Weights of a small transformer language model.
Architecture: RMSNorm before each block, rotary positions, tied embeddings.
Each number is 128 + 24 x the weight over the matrix's rms, rounded and kept within 0 to 255. Layers, rows and columns count from 0.

# layer 8 attention output (transposed), 96x96, rms 0.379, rows 12-19,43-51,75-82, columns 0-95
[[108 135 133 131 115 127 115 149 133 134 127 123 123 127 150 135 142 145 127 124 141 135 119 116 124 136 106 110 141 136 150 113 125 139 128 131 158 126 145  96 123 127 137 154 120 122 113 144 140 107 142 113 122 116 115 130 125 137 129 108 127 145 111 141 108 124 135 131 119 119 136 120 110 146 143 142 118 132 143 130 125 150 113 106 110 157 128 152 124 168 146 154 107 138 116 120]
 [145 138 119 105 110 110 110 110 151 103  81 138 123 131  97 136  84 126 124 140 130 120 129 136 133 132 134 111 106 137 150 157 122 129 132 138 113 136 129 127  83 124 138 121 131 150 161 120 118 142 121 127 152 133 141 133 149 117 131 109 124 155 113 120 129 110 137 129 131 118 105 121 124 128 119 110 136 118 120 123 139 139 112 140 137 123 143 140 132 122 110 108 162 115 122 159]
 [101 147 107 121 132 127 167 167 130 140 131 118 115 145 132 105 123 127 127 110 133 143 136 125 140 120 134 136 114 130 143 127 117 125 135 113 133 106 131 120 147 120 109 126 116 120 121 142 179 130 150 123 115 105 137 144 119 110 131 126 141 146 109 146 102 125 107 133 110 136 126 131 131 118 146 146 141 146 141 136 138 130 131 109 120 133 125 123 122 153 114 138 158 118 135 105]
 [156 151 107 126 123 138 126 151 126 132 129 137 158 129 127 125 122 124 139 105 138 126 131 139  98 127 124 148 133 143 145 130 140 125 128 145 136 126 147 120 131 131 151 130 134 123 132 139 136 130 162 135 114 111 125 130 132 124 136 131 130 142 145 150 106 151 144 131 107 132 133 126 122 130 130 148 123 128 176 152 122 159 114 104 116 142 134 139 139 148 121 136 152 146 136 101]
 [129 143 107 122 119 126 110  99  97 141 111 140 134 109 111 127 139 131 135 118 153 136 109 124 118 141 137 102 106 130 120 132 143 145 149 125 135 142 125 131 132 117 115 140 103 139 139 128 129 121 154 122 141 114 147 110 127 141 131 111 123 154 147 130 125 120  95 140 138 121 138 148 141 122 120 121 122 128 124 108 116 135 102 135 123 128 117 121 154 125  86 103 132 125  91 144]
 [137 115 143 129 121 127 125 120 109 160 138 117 117 134 133 140 117 125 141 157 110 104 138 125 121 122 147 135 131 125 118 134  87 132 131 151 122 132 118 133 140 150 111 128 131 146 143 113 127 164 140 121 143 146 120 158 136 115 128 135 123 119 148 140 128 138  89 138 136 146 138 136 131 135 129 120 109 128 153 111 116 132 102  88 129 151 125 116 149 118 129 134 121 147 118 128]
 [131 146 158 140 154 127 117 110 110 137 145 106 125 103 130 112 154 137 119 161 132 148 107 143 136 114 124 126 143 125 125 115 123 131 124 119 152 124 133 123 134 109 147 123 101 134 121 116 120 128 127 142  95 130 133 127 132 126  98 137 125 123 138 137 110 130 132 104 123 131 134 117 142 133 155 146 102 150 146 117 125 132 137 130 122 117 147 128 138 104 130 149  95 125 128 120]
 [103 130 123 128 141 125 124 158 117 169 144 116 127 148 119 133 139 157 134 111 121 105 115 141 151 121 127 127 162 139 128 108 128 145 128 112 121 117 130 129 151 137 121 115 134 112 137 142 153 108 168 125 103 105 139 128 127 130 129 138 141 119 146 123 123 118 100 135 122 149 129 107 125 119 133 154 120 143 117 106 130 144 144 131 103 127 137 130 126 165 140 170  99 140 147  95]
 [ 91 154 131 111 154 145 129 164 142 217 128 135 137 129 114 150 110 107 148 149 121 112 130 137 122 106 118 191 245 135 137 116 127 101 126 122 178 135 133  74 102 156 144 130 147 110 117 124 155 196  81 125 154  79 127 105 142 121 174 125 148 149 160  83  98 105  91 106 143 108 149 146 173 111 157 150 132 119 145 166 133 162 126 104 194 105 138 129 151 109 131 126 119 151 124 150]
 [119 126 157 160 112  93 158 120  64 157 173 151 183 170 140 134 113 123 127 183  88 122 169 170 144  94 103 185  88 110  34 142 160 135  92 150  42 136 173 193 112 106 134  35 135  96 133 115  98 135 112 118  91 179 132 110 169 140 145 140 136 155 163 121  60 124 132  96 179 155 125 102 117  52 109 152 123 130 140 152 194 106 134 137 135  98 176  85 110  94 112 126 168 158 155  88]
 [104 155 147 153 141 142 101 106  71 161 141 129  96 128 184 143 144  87 115 168 149 112 100 160  86 148  83 135 174  87  97 117 120 149  92 162 171  83  77 122 134 150 142 134 147 131 155 102 126 134  84  92 156 161 125 105 124 127 170 170 131  93 167 123 142 134 115 128 106 116 124 102 240 123 188  97 105 166  98  69 139  89 111 108 140 138 137 104  96 115 111 105 179 101 104 115]
 [188 131 169 155 125 134 100  90 124 126 164 122 143  87 130 187 105 177  87 115 133  92 103 165 105 115 170 104 177 107 124 135 157 150  76 135 145 110 168 118 134 100 131 164 144 129 167 175 104 129  88 142 148 144 108  79 178 145  70 112  89  96 149 140 150  63 162  86 105 157 112 102 171 178  86 156  89 140 118 163 123 134 138 110 121 114  90 110  87 132 148 186  91 126 110 121]
 [ 51  92 197 157 157  83 145 111 150 122 130 100  88 132 143 167 122 185 133 167  62 112 147 108 186 169 103  89 115 134 145 115 158  78 122  83 135  99 127 109 135 115  44 140 114 127 120 102 123 137  94 109 142 175 168 137  88 179 118  84  85  58 121  97 132 110 128 143 190 144 101  90 105  68 179 175 146 113 107 103 144 132 117 168 149 129 127  83 146 125 108 141 164  93 103 165]
 [118 124 167 123 111  93  71 108 227 152 108 130 111 176 126 132 109 113 153 146 155 108 101  90 115 115 152 161 154 116 117 127 155 118  76 126 166 130 147 138 175 161 134  88 118  66 107 120 101 158 155 173 135  61 125 204 149  90  82 128 125  86 126 101 115 113 144  86  82 161 142  87  92 163  95 127 121 142 101 219 155  63 161 111 176 135 134 140  85 136 160 149 173 114 131 141]
 [102 162 129 143 134 156 120 116 180 116 107 177 157 147 119 107  80 105  95 105 195 171  94 164 151 148 107 143 112 139 147 137 149 106  80 101 146 100 173 177 149 143 142 126 108  90 108 135 134  59 124 160  92 105 179  28 134 191 111 101 190 133 104 105 165 123 178 144 130 125 117 154 159  90  85 116 204 101 111  89 157  55 168 164 134 140 101 160  81 192 130 121 105  70 144 120]
 [164  55  93 123 170 153 127 134 182 105 138 167 162 158 151 101 113 108 142  91 157 110 146 136 124 117  95 106  52 119 101 149 103 123 166 134 116 154 125 147 125 148  81 172 163  79 112 147 158 169 157 128 180  75 113 124  71 111 178 159 138 133  66 159 191 108 147 105 162 130 172 150 129 132 126 108 153  61  90 156 139 150 119 138 151 180  77  85 103 157 148 137 210 172 150  82]
 [168 113 208  76 131 100 147 139 154  91 123 184 140  83 126 148 167 114 116 168 159 128 131 116  88 123  88 112 124 140 123 118 105 113  90 177 147 141 152 126 112  91 115 168 170 110  52 152 133  93  76 115 131 131 106  69 145 181 194 121 153  63  81 153  95 152 138  91 116 150 128 134 161 133 151 100 112 169 138 123 164 114  89 141 144 107 169 103 156 153 170 113 111 128 102 109]
 [108 158 129 122 142 141 143 127 159 178 113 158 146 129 113 151  98 126 137 129 120 113 136 122 118 126 134 157 192 132 138 127 139 102 140 123 170 152 138 121 111 157 138 119 169 125 115 119 125 180  97 137 159  88 135 104 136 128 176 137 149 145 155 106 125  98 109 110 138  97 143 139 162 124 140 145 124 135 141 149 116 164 134 107 166 101 132 135 125 123 119 120 131 140 119 154]
 [130 137 147 158 109 132 159 105 101 152 144 127 149 168 132 132 111 116 118 156 121 135 130 151 112 123 102 161  97  94  70 130 138 126  98 132  77 139 164 180 116 120 132  72 138 114 137 120 110 125 117 122 108 171 135  95 161 141 150 144 143 135 141 123 106 139 120 100 151 144 129 114 112  92 107 154 112 132 136 162 159 109 146 110 127 105 147 115 112 114 110 101 171 146 132 103]
 [125 123 124 151 138 137 134 117 107 155 141 127 103 108 147 136 129 113 129 155 146 124 119 136 109 153  99 113 158 126  90 111 122 120  85 137 165 104 102 132 124 146 126 145 129 128 145 126 115 115 100  98 157 141 136 137 130 131 155 152 114 115 169 136 139 143 130 125 115 131 124  91 201 106 177 110 123 164  92 109 144 126 105 106 130 130 125 122  95 151 152 124 170 110 142 129]
 [175 134 154 157 135 123 120  94 115 104 154 117 154  90 133 145  94 162  78  98 131 107 113 135 114 107 146 101 160 124 123 149 131 126  98 125 142 108 129 141 124 111 152 131 127 121 159 157  80 127 100 140 147 122  93 100 149 132  97 116  89 110 144 132 160  88 158 116  96 141 119 113 133 147 112 144  90 127 131 148 102 146 115 129 119 150 113 121  98 121 148 172  83 132 107 121]
 [ 93 103 180 150 147 112 148 119 128 141 118  93  88 143 130 128 137 174 139 159  78 115 144 131 158 168 120 100 106 135 145 107 134  82 113 100 128 107 110 121 147 117  66 134  94 116 133 129 105 128 101  97 133 134 143 121  90 141 112  93 111  68 110 103 162 106 118 126 168 145 112 118 117  94 160 152 136 113 121 109 136 128 111 147 143 138 139 102 134 111 113 133 154  92 111 149]
 [111 122 148 119 123 105  97 112 195 127 126 120  91 158 110 127 120 142 141 162 144 114 106  91 105  92 128 160 141 106 127 119 142 107  90 133 132 133 129 140 152 156 117 119 114  84 112 126 105 149 137 154 136  94 105 172 127  93  96 115 130  97 119 106 138 122 131  98  97 147 105 102 123 148 101 127 134 157 112 194 153 103 142 124 181 115 145 149 102 145 136 153 163 119 134 128]
 [104 134 115 148 119 139 124 136 161 113 127 138 175 136 132 128 113 107 101 119 171 164 122 128 130 146 119 130 117 139 136 127 142 123 119 110 149 106 162 154 141 144 141 125 122  97 112 159 128  88 125 177 107 118 174  64 127 148 130 116 161 142 118 112 160 119 167 151 139 127 104 144 140  92  72 134 188 116 103 103 130  88 140 158 125 126 115 144  99 167 130 107  97  89 137 121]
 [150  69 116 137 161 146 111 141 158  90 135 168 155 150 154 105 125 106 130  92 154 119 136 145 113 133 108 105  69 128 125 158 123 140 162 154 117 139 127 141 135 151 103 148 152  88 114 126 146 168 142 137 154 105 103 114  82 120 154 141 143 119  89 153 169 104 144 128 142 129 162 155 117 133 124  96 152  88  75 155 137 128 124 114 157 154  97 103 115 151 123 146 166 154 131  95]]
# layer 8 attention value, 32x96, rms 0.287, rows 12-19, columns 0-95
[[173 104 130 136 117 155 135 139 126 139 150  77 169 162 136 111 116  82 117 116 153 128 111 141 160 114  81 116 135  92 109 128 135 130 144 184  53 122 140 141 144 120 117 111 123 107 146 160  96 150 116 138 140 157 106 149 151 159 118 124 131 138 145 166 140 155 125 116 138 143 155 118 100 129 148 112  97 138  48 146 145 136 126 125 124  77 117 117 124 130 125  77 135 111 127 113]
 [124 132 109 127 163  90 135 125  63 125 154 138 124 115 124 161 120 101 102 129 151 109 124 177 162 158  96 113 144 134 129 110 127 123 132 152  99 139 114 157 122 141 126  98 128  90 138 164 156 106  68 116 155 130 145  99 141 156 154 126  90 111 138 127 128 154  87 150 139 123 121 136 138 111 166 121 135 131 133 101 146 135 132 139 132 175 154 148 122 115 138 149 138 130 111 139]
 [131 151 162 139 106 102 137 127 127 129 133 133 135 133 151 146  97 119  96 161 127 105 132 143 122 132 130 107 158 142 134 127 132 147 123  92 148 106 131 131 126  91 124 120 155 163 103 168 126 137 103 134 181 117 165 167 148 128 111 141 141  89 152 133 136 112 161 149 131 167 114 155 152 184 109 158 155 125 100  98 126 134 101  94 138 116 102 144  68 123 113 144 142 117 108 129]
 [ 95  92 175 132 145 118 123 129 131 115 113 117 115 114 119 129 152 131 106 171 144  84 145 136 128 134 109 144 148 155  73 142 149 113 141 162 119 113  68 120 139 108 105  87  97 130 157 117 137 116 201  85 113 133 110 108 152  96  94 103 118  84 138 118 144 118 136 198 122 159 167 109 128  97 161 118 147 158 110 137  87 141 148 152 151 115 119 104 135 134 118 132 160  90 115 144]
 [154 154 131 114  92  89 135 146 128  98 119  95 103 145 109 137 143  81 107 136 165 110 115  89 113 141 139 144 146 103 171 173 106 129 110 128 119 150 116 142 157 142 103  91 122  90 118 141 114 142 117 104 126 117 125 151 119 148 135 162 166 109 132 124  83 101 145  97 113 142 128 141 136 155  93 123 147 142 154 154 130 137 211 134  94  99 128 137 139 145 148 163 153 114  89 155]
 [116 124 128 108  92 137 109 121 133 127 141 198 178 114 162 115  90 124 121 113 135 122 126 188 150 140 138 122 108 124 114 131 131 137 103 164 136 124 170 123 133 120  90  69 194 110 125 112 127 141 165 126 120  86 123 102 147 139 128 159 116 107  91 113 126 100  74 142 162 115 160 101 128 136  89 115 138 121 158 191 127 164 142 136 118  79  96 143 118 115 117 143 103 108 138 122]
 [114 114  95 120 118 146 118 120 133  93 120 146 146 105  88 105 141 122 130  73 176 127 111 135  91 137 155  89 136 149 142 115 120 171 128 148 162 164 108 193 140 135 169 127 114 140 108 123 107 169 145 130 159 102  85 111 115 116 147  90 147 147 120  99 153 123 135 105 138  93 139 152 113 134 144  83 141 151 117 134  90 136 157 116 112 141  94  75  86 134  98 176  96 147 136 114]
 [113  92 143 133 147 139 161 124 150 151 120 188 136 154  90 131 152 122 136 153 154  99 122 156 150 118 110 101 116 113 179 104 141 139 137 141 144 137  86 138 136  46 183 122 199 138 151 131 131 120 131 128 134 134 146 128 156 140 133 153 134 105 132 130 101 144 107 120 122  84 127 139 128 128 132 130 147 142 133 109 172 156 167 124 126 137 138 112 103 147 143 138 116 111 122 108]]